config = dict(
    n_layer=23,
    d_model=96,
    n_head=2,
    n_kv_head=2,
    head_dim=32,
    d_mlp=384,
    vocab_size=8192,
    activation='tanh_gelu',
    norm='rmsnorm',
    norm_place='pre',
    norm_eps=1e-05,
    positions='learned',
    qk_norm=False,
    attn_scale=0.177,
    bias='all',
    tie_embeddings=True,
    parallel_block=True,
    extras=['capped logits'],
    init='normal',
    init_std_qkv=0.051,
    init_std_o=0.00751,
    init_std_up=0.051,
    init_std_down=0.00751,
    optimizer='muon_variant',
    lr=0.00574,
    lr_mult_o=1.5,
    beta1=0.9,
    lr_head=0.00958,
    grad_clip=1.0,
    warmup_steps=200,
    schedule='wsd',
    decay_fraction=0.729,
    decay_shape='linear',
    final_lr_fraction=0.1,
    batch_tokens=8192,
    seq_len=1024,
    doc_mask=True,
    train_tokens=123300000,
    steps=15052,
    dataset='wikipedia_en',
)
Each number is 128 + 32 x the weight over the matrix's rms, rounded and kept within 0 to 255. Layers, rows and columns count from 0.

# layer 4 MLP up, 384x96, rms 0.191, rows 0-71, columns 0-95
[[102 114 176 157 181 157 112  90 176 147  96  82 124 137  78 120 151 132 108 160 119  91 117  81 105 143 108 151 140 185 103  74 215 113 112 170 139 117 150  96  93 124 150 119  71 110 224  85  93 125  76 106 128  38 129 149 145 130 107 100 136 128  57 169  98 130 124 147  83 101 184 133 164  82  86 168 102 131 131 111 125 188 149 184 119 176 157 127 102 136  70 101 124 135  93 171]
 [121 131 102  94  88  99 113 200 122 122 130  90 141 162 106  74 135 117 178 161 159 122 106 117 149 128  89  89 114 174  73 125  57 145 165  87 179 147  84  80 124 114  96 173  83 143 129 164 120 105 167 115 159 136 122 130 154 111 166 145 138  76 126 143 138 125 101  84 141 130 102 118 122 111   5 105  69 163 155 184 105 126 105 135 122  80 143 137 109 157 124 131 113  71 116 155]
 [180  86 175  60 173 118 199 152 159  71 147 189  77 150  78 105 121  52 166  94 208 108 160 165 113 177  65 162 118 149 114 106 129 132 137 170 107 109 200 104 110  93 131 114 136  99  98 113 138 147 214 109  76 171 113 143 100 138 108 130 181  54 142 168 144 132 141  83  91 129 151 175 116 113 119  96  96 182 112 101 100  18 128 120 177 159 142 191  80 164 158  80  76 153 204 136]
 [134 109 159 171 141 109 138 143 117 139 132 108 107 109 101 186 109 126 119 153 162 137 153 105 135 138  74 125 118 155 135 104 173 116 161 136 104 145 115 127  91  70 169 109 162 142 146 121 119 181 167 176 146 131 144 141 139  94  65  57 120 138 148 166 151 172 136 146  93 155 154  99 166 149 127 139 168 197 131 119 165 135 123 140 155 163 147 155 191 108 125 129 114 106 171 132]
 [145  88 120 122 130 141 121  79 169 132 131 183 170 134 154 169 115 130  69 161 122 138  95 141 142 151 183 131 151 145  87 113 109 172 139 159 120 105  86 168 122  86 122 161 131 126 119 167  95  84 134 155  99 167 126 129 110 104 160 118 155 145  71 162 130 170 126 100 136  78  99 134 120 145 150 161 128 120 109 135  56 135 110 170 152 144  95 105 108 115 119 119 145 142 125 119]
 [122 149 139 115 104 169  84 132 134 104 134 142 113 152 165 106 125 109 165 128  94 132 120 115 162 111 126 151 142 157  90  88 116  98 126 108 103 103 155  83 139 160 129 166 111 133 121 134 133 103 133  97  84 131  91 120 114  96 144 126 132  69 147 141 148 150 119  87 111 155 153 170 143 105 109 153  98  89 163 130 111 157 115 110 116 156  87 143 152 111  96 109  97  96 144 151]
 [131  94 114 135  96 108 133 131 129  84 188  79 154 101 109  82 191 106 167 130 139  96 112 101 112 140  86 133 107  59  94 168  77 125 102 116 126 148 189 145 122 203 118 136 144 144 105 149 108 155  27  75  86 111 149 124 134 165 126 169 138 193 163  87 100  46 125 176 173  82 136 123 141 171  71 130  92  93  75 155 106  75  96 162 133  98 134 117  67 156 135 185 143 158  99 116]
 [ 68 149 101 116 150  97 158 168 123  70 129 106 115 156  99 108 160 139  86 169 126 144 149 114 125 105 100 154  64 118 124 181  64  33 138 109  94 147 142 134 157 120 106 178 178 152 120 149 166 137  89 108 136 120 124 122  95 142 139 128 132 146 253 175 113 134 126 156 107 143 158 145 154 170 138 133 153 135 162 137 149 151 123 123 137 112 131 164 104 154 142 155 131 127 138 128]
 [102 114 113 114 111 142 153 167  79 150 135 131 143 138  86  90 102  76 148 160 153 167 148 115 157 177 150 106  95  79  92 106 126  88 149  87 149 127 196 142 122  87 100 157 173 133 171 135 154 144  94 160 139 103 115 153 120 146 152 119 110 100 149  59 121 175 144 166 200  64 168 139 148 168  90 137 141 149  82 134 109 120 123 120 169 152 142 150  66 173 162 144  90 164 185 119]
 [126 132 136 167 136 137 149 122  74 103 123 145 171 132 156 126 130 178 178  93 158 108  94 178 110 132 159 128 110 159  60 119 167 121 120  94  98 135  89 137 140 154 166 125 102 119 166 103 163 125 182 142 160  82 138  78  58 203 140 103 105 121  84 146 138 198 137 130 156 187 106  91 115  93 150 141 174 147 101 108 118 104 140 154 162 130 168 142  73 133 144 177 147 108 161 124]
 [135 141 115 116 119  34 156  87 133 110 122 190 138 201 103 151  84 113  76 141  94  79 150 100 154 124 170 137  58 116 133 102  96 147 158  79  95 154 108  72  78 116 124 116 163  95 109  92 134 143 106 131 129 167 111 135 110 141 138 123 151  83 112 175  85 173 107  97 160 134  74 134 166 103 144  99 143 106 138 128 116  81 109 122  87 168  91 157 112 112 160 127  80 220 118 152]
 [ 92 110 181 171 174  94 162 105 192  81  78 151  85  93 190  99 131 124 118  69 169 113  87  67  78 183 103 180 114 165 101 128 151  76 216 133 134  73 114 154 108  87 121  75 187 168 125  69 185 152  92 147  65 146  64 139 135 199 170  93 137 142  79 140  34 130 165  58 102 146 152 159 162 148  73 116  23 142  98 135 105 121 103 107 160 136 157 122 102 148 144 124  78 125 116  56]
 [ 75 146 110 158 132 162 107 168  84  90  77  59 120 144  75 146 119 126 141 116 134  98 135 120 152 166 113 111 112 139  63 108 131 181 171  90 124 194 126 129 108 179 121 139 143 126 138 155 120 123 182 119  99 111 114 135 114 126 109 144 154  97 154 117 121 143 159 108 129 117 148 159 130 137  98 128 101  92 149 123  99 105 131 171 115 138  88 202 145 166 145 108 168 140  93 147]
 [ 98 132 135  97  89 115 140 130 109 125 148 107  96 168 123  87  88 138 124 134 134 136 119 153  91 136 225 115 117  61 159  68 106 165 105 207 110  69 126  78 149  84 108 118  79 126 147 144 111 178  91 170 134 126 106  89 120 119 139 123 159 149 171 178  91 120 129  93 117 101 119 127 108 153 166 139 124 132 171 108 137 126 140  88 162 112 118 136  76 140 147 142 127  73 128 143]
 [121 149 118 123 106 107 116 123 156 141  98 127 139 105  97 100 147 152  89 114  90  92 111 135 103 206 206  23 119 194 124 132  86 141 150 173 130 102 113 106 119 122 124 151 137 159  98 154  68 141 137 161 177 131 176 154  69 134 136 173 113 113 191 152 128 168 104 162 188 148 116 150 106 103 131 143 139 178 137 145 134  98 155 130 103 116 113 135 113 135 144 171 167  95  71 134]
 [126 111 104  84 131 133 121 148 159 156  86 125 149  32 205 101 135 157 144 128 150  60 157 136 105 146   9 159 140 131 143 194 143 147 127  92 121 101 175 181  77 161 161  78  99 135 175   8 115 218 126 100 132 173 115  73 148 130 104 147 100 181  96 121  82 117 160  93 144 151 130 173  49 168 119 222  98 132  72 174 102 129 186 106  90 148 105 155 101 136 209 142 109 189 117  73]
 [ 80 103 116 141 128  98 122  96 174 159 138 181 169 107  90 156 168  80  80 167 134 145 109 117 149  91 175 112  82 105 107  83 113 100 157 169  84 127 158  96 121 112  88  93 127 157  88 131 119 132 123 141 204 195 124 123  73 105 123 124  34 119 110 102 183 143 130 121  94 108 171  55 134 146 130 149 123  98  58 134 119 156 112  87 182 139 131 144  86 150 111  43 188 170 125  80]
 [115 127 138 129 140  95 174  74 116 100 153 131  92  17 152 101 138 111 125 121 168  89 128  80  99 109 105 171 126 121 148  98 122 177 133  87 116 108 139 161  91 127 100 179 135 164 118 127 175 106 136 140  89 192 164 171 121 127 118  81 162 156 140 125 139 120 133 145 112 121 146 131 110 117  91 128 135  81  98 139 144  99 107 148 157 121  99 178 163 142 147 176 126 158 126 127]
 [107 115 143 119 129 126 133 150 122  91 140 163  99  81 143 167 150 104  68 138 109 139 152 154 110 103 165 147 154 116 146  78 109 107  98 143 136 167 185 133  92 171 113  99 133 138 103 105 117 154 107  72  79 140  89 156 152 109  92 118 160 115 123 116 125 103 147 129 147 214 202 106 184  79 151 178 127 110 125 161 148 124 174 130 129 149 119 132  77  87 181 147 113 134 163 119]
 [106 112 108 119 120 154 110 105 134 118 155  76  97 146 122 131 140 127 119 156  84 116 147  99 143 113 119 148 127 130 139 171  86 126 115  86  97 127 230 122 118 153  65 142 131 160  93 135 115  86 124 169 115 114  88 176 129 151 108 115 191 145 161 151 170 111 107 125 163  76 113 121 120 144 180 140 160  57 148 139  83  55 129 142 131 133 119  87 147 178  90 182 157 142 128 102]
 [ 82 106 127  99 148  63 151  61 179 109 126 125 112 131 131 160 146  77 135 149 136 144 123 113 139 103 115  57 163 174 181 137 152  85 132 212 167 191 111 143 178 118 104 118 113  88  86  96 184 104 137 204 121 138 176 156  93 139 105 147 182 120 172 134 118  61 128  79  64 133 167  88 153 166  45 116 112 159 182 126 125  90 112 118 120 119 110 145 133 140 152 138 104  93 107 133]
 [ 74 107 135 124  67  90  86 134  90 138  91 115  96 116 114 108  89 122 158 147  94 116 172 157  92 126  47 139 135 129 151 102 123 165 105 100  88 134 138 148 101 114 141  91 156 127 113 140  95 140 183 161 134 156 119  93 147 146 135 115 151  77 182 162 123 131  64 136 141 201 118 108 141 151 144 113 205 161 165 186 119 173 142 132 116 163 102 127 100 158 143 148 126  64 155 126]
 [131  83  87 102 133  88  88 117 141 146 193 191 119 103 167 142  96  94  73 138  94 145 147 136 166 133 122 144 134 114  85 180 146 122 184 165 186  76  79  84 137  88 113 255 117  97 192 151  92 130 141 130 177 113 101 147 118 121  87  81 118 121 162 207 125 216 193  94  92  75 140  91 110  74 165 108  89 160 107 165  78  87 128 133 172 145 155 123 176 152 152 166 164 145 108 130]
 [105 146 152 181 132 124  63  95 100  73  94 108 121  89 201 130  78 137  93  82  74 124 110 176 143 127  77 116 171 123 108 146 153 118  96 130  95 103  87 147 131 154 153 175 150 125 169  65 178  92 113 105 131 127  69 117 109  91  73 114 167 138 134 114 100 118 127  83 139 159 112  78  90 105 148 128 156 164 156 132 174 124 109 138 143 180  70 150 178 159 129 117 149  50 114 113]
 [128 151  98 114 146  49 179 115 146 115 112  80 113 134 157 136 110  86 126 147 108 155  94 154 194 126 159 104 190  88  78 143 109 129 129  70  57 119 143 134  62 114 131 141  36 140  93  68 134 157 145  71 148 113 179 140  93 143 157 108 113 150 198 107 134 161 115 137 101 152  47 158 128 109 104 152 120  84 109  66 133  71 143  59 159 182 143 143 118  95  89 156 131 150 137  87]
 [ 99  73 103 115 121 177 166 158  97 107 128 165 164 200 217 123 194  25 121 129 122 172 147 130 111 122 167  72 205 158  94 132 155 169  79  79  86 170 102  81 127 151  76 129 101 140 175 175 118 120  73  85 109 142 135 158 113 119 174 144 186 136 173 174 120  99   0  76  79 178  72 113 159  67 165 157 104  90 136 122 183  78 130 124  93 150 130 143 125 141 188 105 118 103 115 121]
 [ 86 144 147 127 110 109 119 128 126 150 127  84 162 139 140 134 136 138  86 120 143 105 166 136 158 155 134 145  97 141 140 170 132 173 155 123 144  99  72 174 116 124 137 166 140 146 101 118  84 100 108 176 157 185 127 160 141 106  64 159 190 205 137 156  73 143 115 141 175 152 124  81 128 119 179  67 150 106 152 148 138 117 105 108 189 136 128 150  96 130 120 156 111 110 125 141]
 [154 144 178 107   0 153 164  58 128 122  53 181 113 123 155  83 136 134 116  97 136 103 138 137 139 127 134 166 133 138 186  87 158 147 104 123 138 150 143 136 130 132 121 117 124 107 135  84 126 116 126 133 124 162 104 105 111 179 116 106 160 138  90 124  70 130 137 107 171  98 149 127 130 116 134 128 130  65 121 148 101 173 101 130 166 161 142 191  87 139 146 152 110 197  90  78]
 [122  85 137 115 116 103 123  72  94 143 107 162 107  78  97 150 129  88 101 138 149 129 114 134 178 128 130 126  92  91 159 137 152 157 125  97 146  85  87 151 104  74 157 133 149 131 124 173 115 130 113 112 129 119 145 154 118 106 123 136 162 104 121 154 138 154  91 156 116 112 125 105 148 173 140  89 148 116 135 131 155 123 110 122 105 133 133 191 148 144 119 106 163 106 131 100]
 [117 114 157 135 153 150 123 127 157  17 121 144 111 141 123 107 154 171 131 152 131 145 112  79  98 174  82 177 116 121 107 106 179 123 161 134 137 134 135 123 132 141 170 166  87  96 106  75 113 117 124  90  26 120  96 111  69 101 155 150 139 142  97 131  77  78 135 145 109 122 177 140 135  61  93 151 100 163 121  89 151 100 161 190   0 145  90 170  95 190  63 133  81 163 122 184]
 [130 107 120 102  47 117  70 105  86 120 208 111 173 148 137 196  80  75 147 153  97 102  95 173 182 106 140 117 160 110 102 133  99 113 147 122  65 131 205 150 124 150 149 135 155 122 136 118 114 110 163 149 130 140 152 139 142 152 106 155 105 118 114  79  96 132 151  84 154 121 157 150 149 145 108 150 142  85  94 170 102  99 154 140 136  88 179 115 165 156 121 168 122 160 178 142]
 [ 83 112 121 128 159 154 128  98  89 162 122 138 168 128 108 175 129  85 139 175 159 132 151 129 144 124 107 120 142  71 124  85 148 106 127  94  42 132 120 143 112 144 166  93 154 122 130 103 179 130  71 119 100 151 107 121 105 125 101 138 127  94 153 110 134 135 120 116 111 160 130 129 135 119  97 169 157 133 135  89 108  99 104 119 159 158 115 147 139 173  96 126 146 136 121 103]
 [ 96 124 118 119 142  90 122  52 101 100 224  67 138  59 116  85 119 116 152 137  56  69 123 177 112 175 182 123 172 105 135 127  79  88 156  53 152 184 137 157 133 131  74 172 174  68 160 138 143 134 165 132 123 114 209 187 143 115 108 120 119 128 128 123 152 162  64 105 143 177  64 122 125 144 133 140 164 136 156 134 150 121 129  96  82 146 189 114 168 140 141 120 105  86 161 103]
 [ 94 143 115 124 102 143 125 132  84 163 128 143 102 100 162 158 103 152 156 134 130 162  93 149 111 159 136 103 108 122 106 110 112 137  79 105 152 122  98 112 129  98 169 176 136 114 156 123 158  71 160 160 120 129 162 133 106 149 103 116 146 133 142 139 144 168 151  70 130 166 111 101  95 118  60 101 127 125 148 122 119 167  99 127  95 132 137 181 191 136 133  95 155 117 158 101]
 [ 97 111 100 131 117 163 140 129  81  93 157 158 124 145 148 138  98 121  70 138  90 131 134 185 116 161 174  61 161 125 119  74 114  78 159 140 164 174  81 114 163 180 178 147 104 101 126 117  98  78 136 134  37 118 122 163  93 139 112 140  76 154 181 124 116 132 138  73 111 112 126  87 146 190 136 109  67 164 131 161 159 108 170 148 142  80 128  76 100  88 151 110 119 151 161 138]
 [110 155 122 101  81 111 181  91 108 111  99  80 121 128 144  66 130  63 131 108 127 137 157 129 114 124 103 160 202 102 127 164 189 139  99 244 173 100  98  85 139 158 127  84  54 118 171 143 160  21 137 121  81 136 119 145 156 123 140 159 156 190 145 158 142 151 199  87 133 105 137 151  63 114 128 132  98  73  97 143  88 123 181 125 125 172 108 144 126 142 160  55 142 153 114 120]
 [151  53 105 130 129 125 136 120 164 119 117 144 139 112 118 138 130 148 145 127 148 121 156 122 107 192  90  79  35 140 159 159 166 102 114 126 129 209  95 136 182 128 148 116 106 124 113 165 117 133 100 116 159 106 176 136 144 137 185 129 111  84 209 178 117 155 110  88  90 102 129 149  68 206  83 182 116 116 128 118 105 105 105 116 159 165 118  99 123 155 169 111 131 112 147 133]
 [ 97 154 123 145 150  99 110 157 147 106 115  90 119 139 165 100 182  65 176 125 125 116 110  90 143 121 116 112  70 141 138  86 162  61  88 132 150 109 148 135 107 137 157 148 105 121  99 148 135 173 143  98 125 128  99 106  77 135  86 101 139 144 115 132 103 136 108  61 103 168 143  86  84  80  68 124 165 131 161 127 146 132 124 131 113 116 122  86 156 134 207 114 139 126 135 113]
 [104 110 137 118 172 140 102 108 108 174 159 145 122 120  53 182 150 100  90 152  92 170  78 128  98 163 148 124  95 111 112 152 101 143 147 125  93 146  89 110  72 139 120 124 132 170 132  72 131 140 124  88 178 113 103  99 104 127 102 155  89  95 132 162 212 166  85 148  92 106  81 118 113 151  61 147  98 152 138 116  83 121 160 113  82  92 141 105 110 122  92  97 165 103 117 155]
 [ 91 156 144 136 151 175 160 158  93 115 171 125  72  96 136 114 121 119 109  65 129 147 139 124 177 159 112 149 103 170 123 148 120 123 131 115 164 145  89  79 159 105 144  98 120 116 136 139  79 101 150 106 129  98 111 153 158 163 137 137 193 107 161 114 120 130 114 172 113  97  65 108 134 141  85  89 110  56 136 173 156  93 148 161 112 116 123 157 157 111 143 161 135 108 123 186]
 [110 120 123 110 132  91 106 135 128 107 144 100  85 132 118 111 143 175  94  70  89 120 131 139 153 160 179 117 146 110 179 110 160 111 135 150 144 114 116 131 134  77 148 124 131 152 112 133 126 113 119 192  45  94 134 142 103 142 119  84 112 107 107 140 163 143  82 123 188  88 105 103  24 106  85 182 186  94 137 134 140 166 133  88 189 146 127  77 133  91 195 143  75 137 150  96]
 [122 136 110 122 120 106 160 172 112  61 124 143 120 190  71 138 112 106 173 124  77 180 184 134 135 169 105 127 129 162 124 166  72 101 139 103  52 114 143 121 151 126 164 190 120 102 141 190  91 166 131  91 164 124 122 153  91 154 102 127 202 141 255 112 157 201 136 214 142  53 112 173 129 117 133 142 164  70 136 120  86  66 139 168 111 149  91 165 141 138 176 157 162 117 167 176]
 [ 88  57 111 139 149 139 104  70  95 136 208 146 127  46 121 167  52 122 111 107 117 128 139 146  98 212 169 114 133 112  90 136 133 150  91 115 132 144 137 153  90 180 150 186 158 149 142  88  79 129  49 131 149 154 138 173 131 133 124 167 133 110 103 107 150 128  97  95  79 202  76  94 126 255  99 129 123 157 105 119 136 116 154 102 129 106 134 103 175 162  85 155 117 142 106 150]
 [147 143 173 140 184 136 110 167 100 123 105 114  81  97 182 104 119  93 133 124 126 130 150 145 140 120  77  74 137 169 123 242  66 160 141 102 154 131 165 161 198  82 143 119  65  92 151 119 153 154 155 225 119 143 157 108 139 129 102 108 126 141 172 105 126  89 119 152  78 100  34 163 161 141 200 118  69  98 128  96  89  22 134  81 136  86 111 101  99 122 126 121 138  85  84 131]
 [156 134 158 156 127 119 112  99 161 101 142 154 124 140 125  70 130 161 117 148  94 121 123 117 144 136 134 132 135 146 107 190 108 152 184 138 166 181  88 121  87 128 147 158 133 113 100 162 112 139 166 130 118  65 168 131  89 116 185 134 150  96 118 191 122 176 132  69 152  89 167 138 142 140 144 126 101 107 158 127 112 128 133 131 138 116 141 155 140  87 107 132 122 173 127 175]
 [170 129 178 108  94 115 132 112 154 160  81 162  91 155 187 128 107  71 155  60 140 125 137 123 145 182 101  61  65 132 179 117 155 127 164 151  77 134 124 149 141 118 168 118 129 140 168  74 125 149 121 141  67  65 123 103 155 107 127 115 127 139 136 113 126 114 112 122  66 115 103 120  91  52 136 161 182 110 160  88 168 167 126 144 158 165 114 167 128 122  95 125 145 122 130 109]
 [179 194 163 107 138  75 104  87  55  93 159 109 110  98 155 144 149 127 120  96  60 139  99 113 102 179 116 104 134 143 144  87 158 120 160 144 180 104 120 100 192  55 138 148 136 134 185 199  94 194  56 126 161  76 171 115  72 153 139 135 135 168 118 114  97 172 135 177 143 101  82 158  83 128 149 208 184  43 159  95  78 206 117  71 166 127 172 101 137 138 123  74 117 135 126 139]
 [168 140  87 179 114  96  81 131 153  87 105  98 155 120 181  69 107  92 199 103 156 118 117 111 129 176  95 140  88 180 165 157 113 148 129 173 130 111 213 103 127 157 181 147 144 171 170 133 136 173 115 107  49 182 154 143 107  89 112  94  69 151 161 176 148 124 102 123 116 114 148 107 175 123 145 116 129 130 125 101  99   0  27  80 117 186 138 133 113 137 162 121 122 121 136 138]
 [ 87 146 173  99  48 147 167 143 129 135 145 125 164  49  87  81  47 126 135  95 121 113 163 150 128 137 195 121 156 124 102  99 161 171 138 103  94 218 107 151 111 157 164  97  78  87 122 101 129 139  70 119 108 133  85 159 136 151 109 191  95 131  59 108  94 180 148 121 172 164 160 147 113 124  44 181 121 142 112  96  94 192 190 143 116  86 134 117  93 138 199 103 127 149 133 100]
 [120 148 130 187 104 155 171 150  91 115 103 132 131 186 122 112  61 141 149 153 114 154 159 122 168 208 110 115 127 147 138  68  81 180  89 165 146 115 112  53 120 102 172  98 119 129 157 141 103  78 136 130 126 108  75  99  94  97  74 135 171 132 160 102 176 137 108 133 113 113  96  90 124 128  79 148 191  80 169 149 136 163 113 138 124 180 163  74 150 125 125 158 176 116 171 159]
 [184 113 139 156 174 117 119 121 212  73 106 153  78  67 117 114  94 140 142 186  89 167 133  67  91 137 105 128 186 145 100  88 158 143 177 163 131 147 140 110  85  94 174 107 124 111  84 159 139 163 160 141 113 111  97 110  56  84 160 129 132 157 180 110 179 171 146 134  69  82 101 120 134 161 124 214 103 161 137 111 145 104  91 147 128 167 133 153 171 133 170 142 126 117 164 140]
 [112 118  70 109 105 168 135 134  90 106 156  92 144 139 152 116 145 128 190 136 129 115  95  87 178 113  88 141 132 169 110 127 101 125 150 109 102 129  80 114 151 144 113 173  65 185 122 128 119 145 129 105 145 149 118 149 148 124 154 136 140 122  65 100 106 168 110  80 121  74 132 141 117 129  26 155 155 129 145 169 102 154  99  83 127 134  81 141 129 157  88  76 132 137  97 131]
 [124 124 129 156  95 127 138  86 157 158 112 100 144 134 122 125 141 100 126 129 176 119 209 106 108 133 193 111  98 104 126 112 131 161 131 145 188  88 133 162 106  67 116 133 153 118 173 147  97 135 133 218 157 126 132  88 100 139  68  73 130 104 162 183  72 142 178 128 154  54 133 125 108 105 119 121 120 103 155 135 124 118 110 146 189 132 154 151 194 156 123 111 143 123 156 113]
 [187 129 133 113 108 145 113  91 111 120 115 124 132  87 187 136 137 175 144  86 118 104 107 146 114 158 101 121 124 125 101 100 107 185 163 135  77  95 147 115 168 105 101 127 104 171 178 119 182 121 166 165 154 138 128 119 109 107 140  85 111 196  97 143 127 123 124  63 128 178 143 127 142  73 119 110  91 126 164  74  99  93 147 149 100 173 157 146 146 130  97 190 185  75 169 204]
 [168 139 131 149 150  87 152 131 112  90 117 197 169 163 164 142 103 101 153 130 110  81 162 102 109 105 173 117 121 125 186 127  84 106 180 128 138 113 113  60 155 129 129 178 148 126 104 142 181  81 118 177 123 141 138 106 131 125 134 124 174 109 108 148 115 166  96 132 108 125 109 169 123  92 154 152 109 114 131 116  87 145 106 107 125 154 154 168 132 158 156  73 126 132 167 161]
 [150 113  78 132 150 171 140 150  61 133 169  71 156 153 110 116 177  51 217 138 166 107 165 132 192 101  82 137 111 117 143 107 140 159 111 118  90 142 130 115 159 117 130 158 105 121  95 122 104 142  87 175  83 147 139 113 116  94  54 129 136 127 133 118 105 110 155 159 133 103 140 124 135  72  34 148 132 111 176 160 159  95  98 144 133 164  92 105 139 164 101  95 146 108  90  92]
 [122 135 126 148 103  79 112 100 114 152 117 109 120 126 136 141 126  98 130 175 183 143 178 153 138 146 162  69  64 110 101 129 154 163 128  95 121 153 133 123 163 104 117 159 110 118 132 138 124 107  74 124  96 103 181 160 133 160 119 125 123 115 118 157  96  89 141 136 121 123  80 111 117  87  97 119 143 131 176 138 111 151  97 119 141 125 139 127 139 108  75 112  54  95 129 168]
 [129 122 143 128 164 135  82 153 158 142 186 128 117 117 111 153 125 138 105 122 130 153 168 123 133 121 115 122 106 142 145 150 161 105 118 143 117 131 163 155 130 125 114 132 144 131 125 129 148 128 106  96 152 136 104 152 134 124 223 127  93 148 120 137 131 127 131 112 143 148  80 124 131 150 130  90 145 133 119 100 134 138 152 152 113  83 140 136  70 115 105 134 147 120 142 138]
 [154 120 182 119  82 169 165 147  76  94 103 122  91 112 100 173  85 141 155 111 124 127 120  83 106 165 133 128 136 210 147 134  95 158 121 145 191  77 120  49 189 129 157 194  72 146 150 148  93 154 117 118 161 111 129 145 108 143 136 113 103 138 140 124 155 172 154  99 126  93 150 115 109 151  48 153 108 102 134 166 109 170 135 139 120 133 135 106 168 162 154 152 147 175 170 196]
 [158 142 118 140 129  98 136 134 105 143  83 118 116 134 135 112  78 112 107  74 125  90 118  92 239 158 151  93 123 136 113 126 157 138 131 138 142 171  98 150 136 141 113 163 102 164 137  98 146  84 105 136 167 116 103 128 133 123 106 130 184 125 163  90 136 124 136 173 144 201  96  91 126 102 176 124 156  96 187 147 154 130 118 116 131 161  75 110 121 171 129 115 146 112 133 118]
 [119 138 189 109 113 149 120 121 158 111 181 152  95 154 120  87 139 138 147 158  74  84 135 126 108 151 128 122 156 165 115  87  71 161 150 123 153 187 161 133 101 140 174 146 121 139  91  91  80 142 186  74 133 138 129 104 100 126 101 147 166 161 101 118 128 169 106  93 123  85 156 156 115 141  96 116 135  75 179 118 107 128 129 103 150 109 109 153 132 121  87 153 114 185 126 143]
 [138  99 125 156  85 120  83 126 138 115 148 142 105 165 131  83  87 114 170 104  72  91 245 163 184 153 119 104 124 123  91 146 122 107 149 111 111 147 125  88 100 128 139 122  74 127 119 157  58 140 116 140 142 121 125 163 140 106 176 139 102 137 132  87 140 171  91 160 114 101 134 163 138 121 150 136  84  83 128 132 129 117 126 117 171 114 180 136 128 124 127 136 142 153 129 105]
 [106 149 140 134  91 135 151 134 153 107 127 124 141 141 147 137 119 159 146  83 186 189 145 117 146 123 127 164 124 131 125 131 101 165 175 115 197  91  84 119 128 120 170 159 132 118 139 124 137 154 126 163  95 114 142 105  68 110 122 105  76 124 121 132 133 160 160 104 112  93  97 115  60 101 120  56  79 142 174 150  54 162 169 132 175 134 145 115 105 117 150 133 149  87  58 132]
 [159 114 146 121 163 162 158  99 134  98 122 142 183 155 112 154 201 150 152 169 154 136 154 125 104 185 153 127  43 131 125 189 124  83 128 124 115 217  92  98 140 108 136 191 118 140 158 158  82 144 147 171 133 116 145 161 144 122 115 109 125  91 145 169  72 167 130  42 109 109 166 135 127 164 117 142  93 112 135 137  90 124 131  92 122 153 140 125  80 112 125 107  87 118  75 103]
 [166 128 168  85 125  77 110 112 137 109  97 195 132 122 124 153 193 106 106 158 169 143 145 165 119 112 168 128 101  64 180 147  98 152 175  77  66  85 114 123 136  28  92  76  86 100 103  38 177 107 185 197  96 144 110 119 103 108 159  86 121 135 119 163 101 151 183  47 127 128 164 107 147 113 115 129  76 135 171 182  75 161 178  30 153  96 112 142  81 113  98 146 117  66 146 121]
 [139  83  83 106 133 154 153 136 105 142  82 112 154 114 177 145 122 125 102 126 173 139 122 132 155 147  91 103   0 120 113 135 140 173 162 125 140  76 104  94  62 105  99 139 116 105  48 134 114 163 152 145 101 177 154 133 129 111 157 162 175 137  72 208 146 123 130 110 158 150 137 150 149 163 127 120 135 122 125 133 118  74 142 163 147 169 121 130 135 194 182 123 118  76 110 131]
 [139 154 156  94 129 142 188  79 139  80 111 125 144 133 103 107  82 141 110  54 129 132  92 131 127 124  86 105  94  80 120 142 171 169 128  99 117 106 149  82 214 121  96 121  89 167 113  85 138 130 156 107  78 107 176 132  60  95 147 111  91 139  99 211 128 107 212  88  88 122  86 206 144  94 101 119 163 103 165 133 144  88 109 145 159 179  97 153 132 177 110  87 123 197 163 124]
 [ 51 120  96 176 129 159  67 145 142 121 128 106 169 124 133 110 131 114 143 144 170 143 103 122 129 101  91 132 165 205 105 141 120 149 145 123 112  95 115 142  51 151 167 115 147 139 135 112 143  81 109 111 137  41 198 104 110 126 109 141 123 132 107 121 141 103  60  98  81 168 181 150 134 114  85 109  88 142 111 122 124  93 103 127 156 132 117 177 109 155 108 106 117  89 147  85]
 [125  94 129 131 165 123 159 143 157  85 144 153 149 142  66 112 111 105 112 124 130 123 135 141 129 189 118 147  69 173 106 100 132 109 127 125 151 251 125 150 116 108 122 134  96 107 117 134 166 146 110 115 175  49 141 101  74 147 121  98 145 124 152 153 124 141 143 123 165 150 137 126 140 135  83 103 128 162 185 137 131 127 112 118 110 152 118 133 135 119 196 141 138  47 157 148]
 [186 122 169 119 141 131 130 106 109  72  96 122 148 139 147 102 123 138 129 159 123  56 122 107 118  70  72 152 129 152 139 150 103  90 135  75 126 155 183 107 122  62 103 132 150 136 129 149 159 143 182  87 164 149 187 119   0 118 160  84  64 139 138 124 109 102  81 147  95 113 125 166 159 152 132 154 116 112 103 113 107 104  76 133  76 183 129 109 176 140 156 156 126  83 130 153]
 [122 195 122 113 156 159 144 112 129   0  81 147 141  97 134 101 158 195 135  64 195 107 158 167 160 113 132 155  91 150 125 134  89  60 113  73 133 172 210 149  99 148 106  78  88 101 141  91 161 116 172  93  73 148 175 129  98  97 110 181 107  91 191 156 160  97 116 159 189 120 207 116 101 120 132 151 100 169 100 147 170 193 115 113 135 163  87 192 107 131 163  97 180 115 125 121]
 [108 139 107 134  79 154  89 142 128 142 120  52  96  88 127  86 123 146 118 116  58 134 101  97 154 116 138 141 159 156  95 117  94 122 111 123 160 119 152 134 121  86  91 126 127 143 117 118  96  95 160 161 182 125 127 183 164 116 150 125 120 137 151 111 138 183 151  92 188 137 112 102 140 167 147 116 128 125 144 189 103 182 196 168 108 146 155 126 160 136 132 150 130 122 146 158]]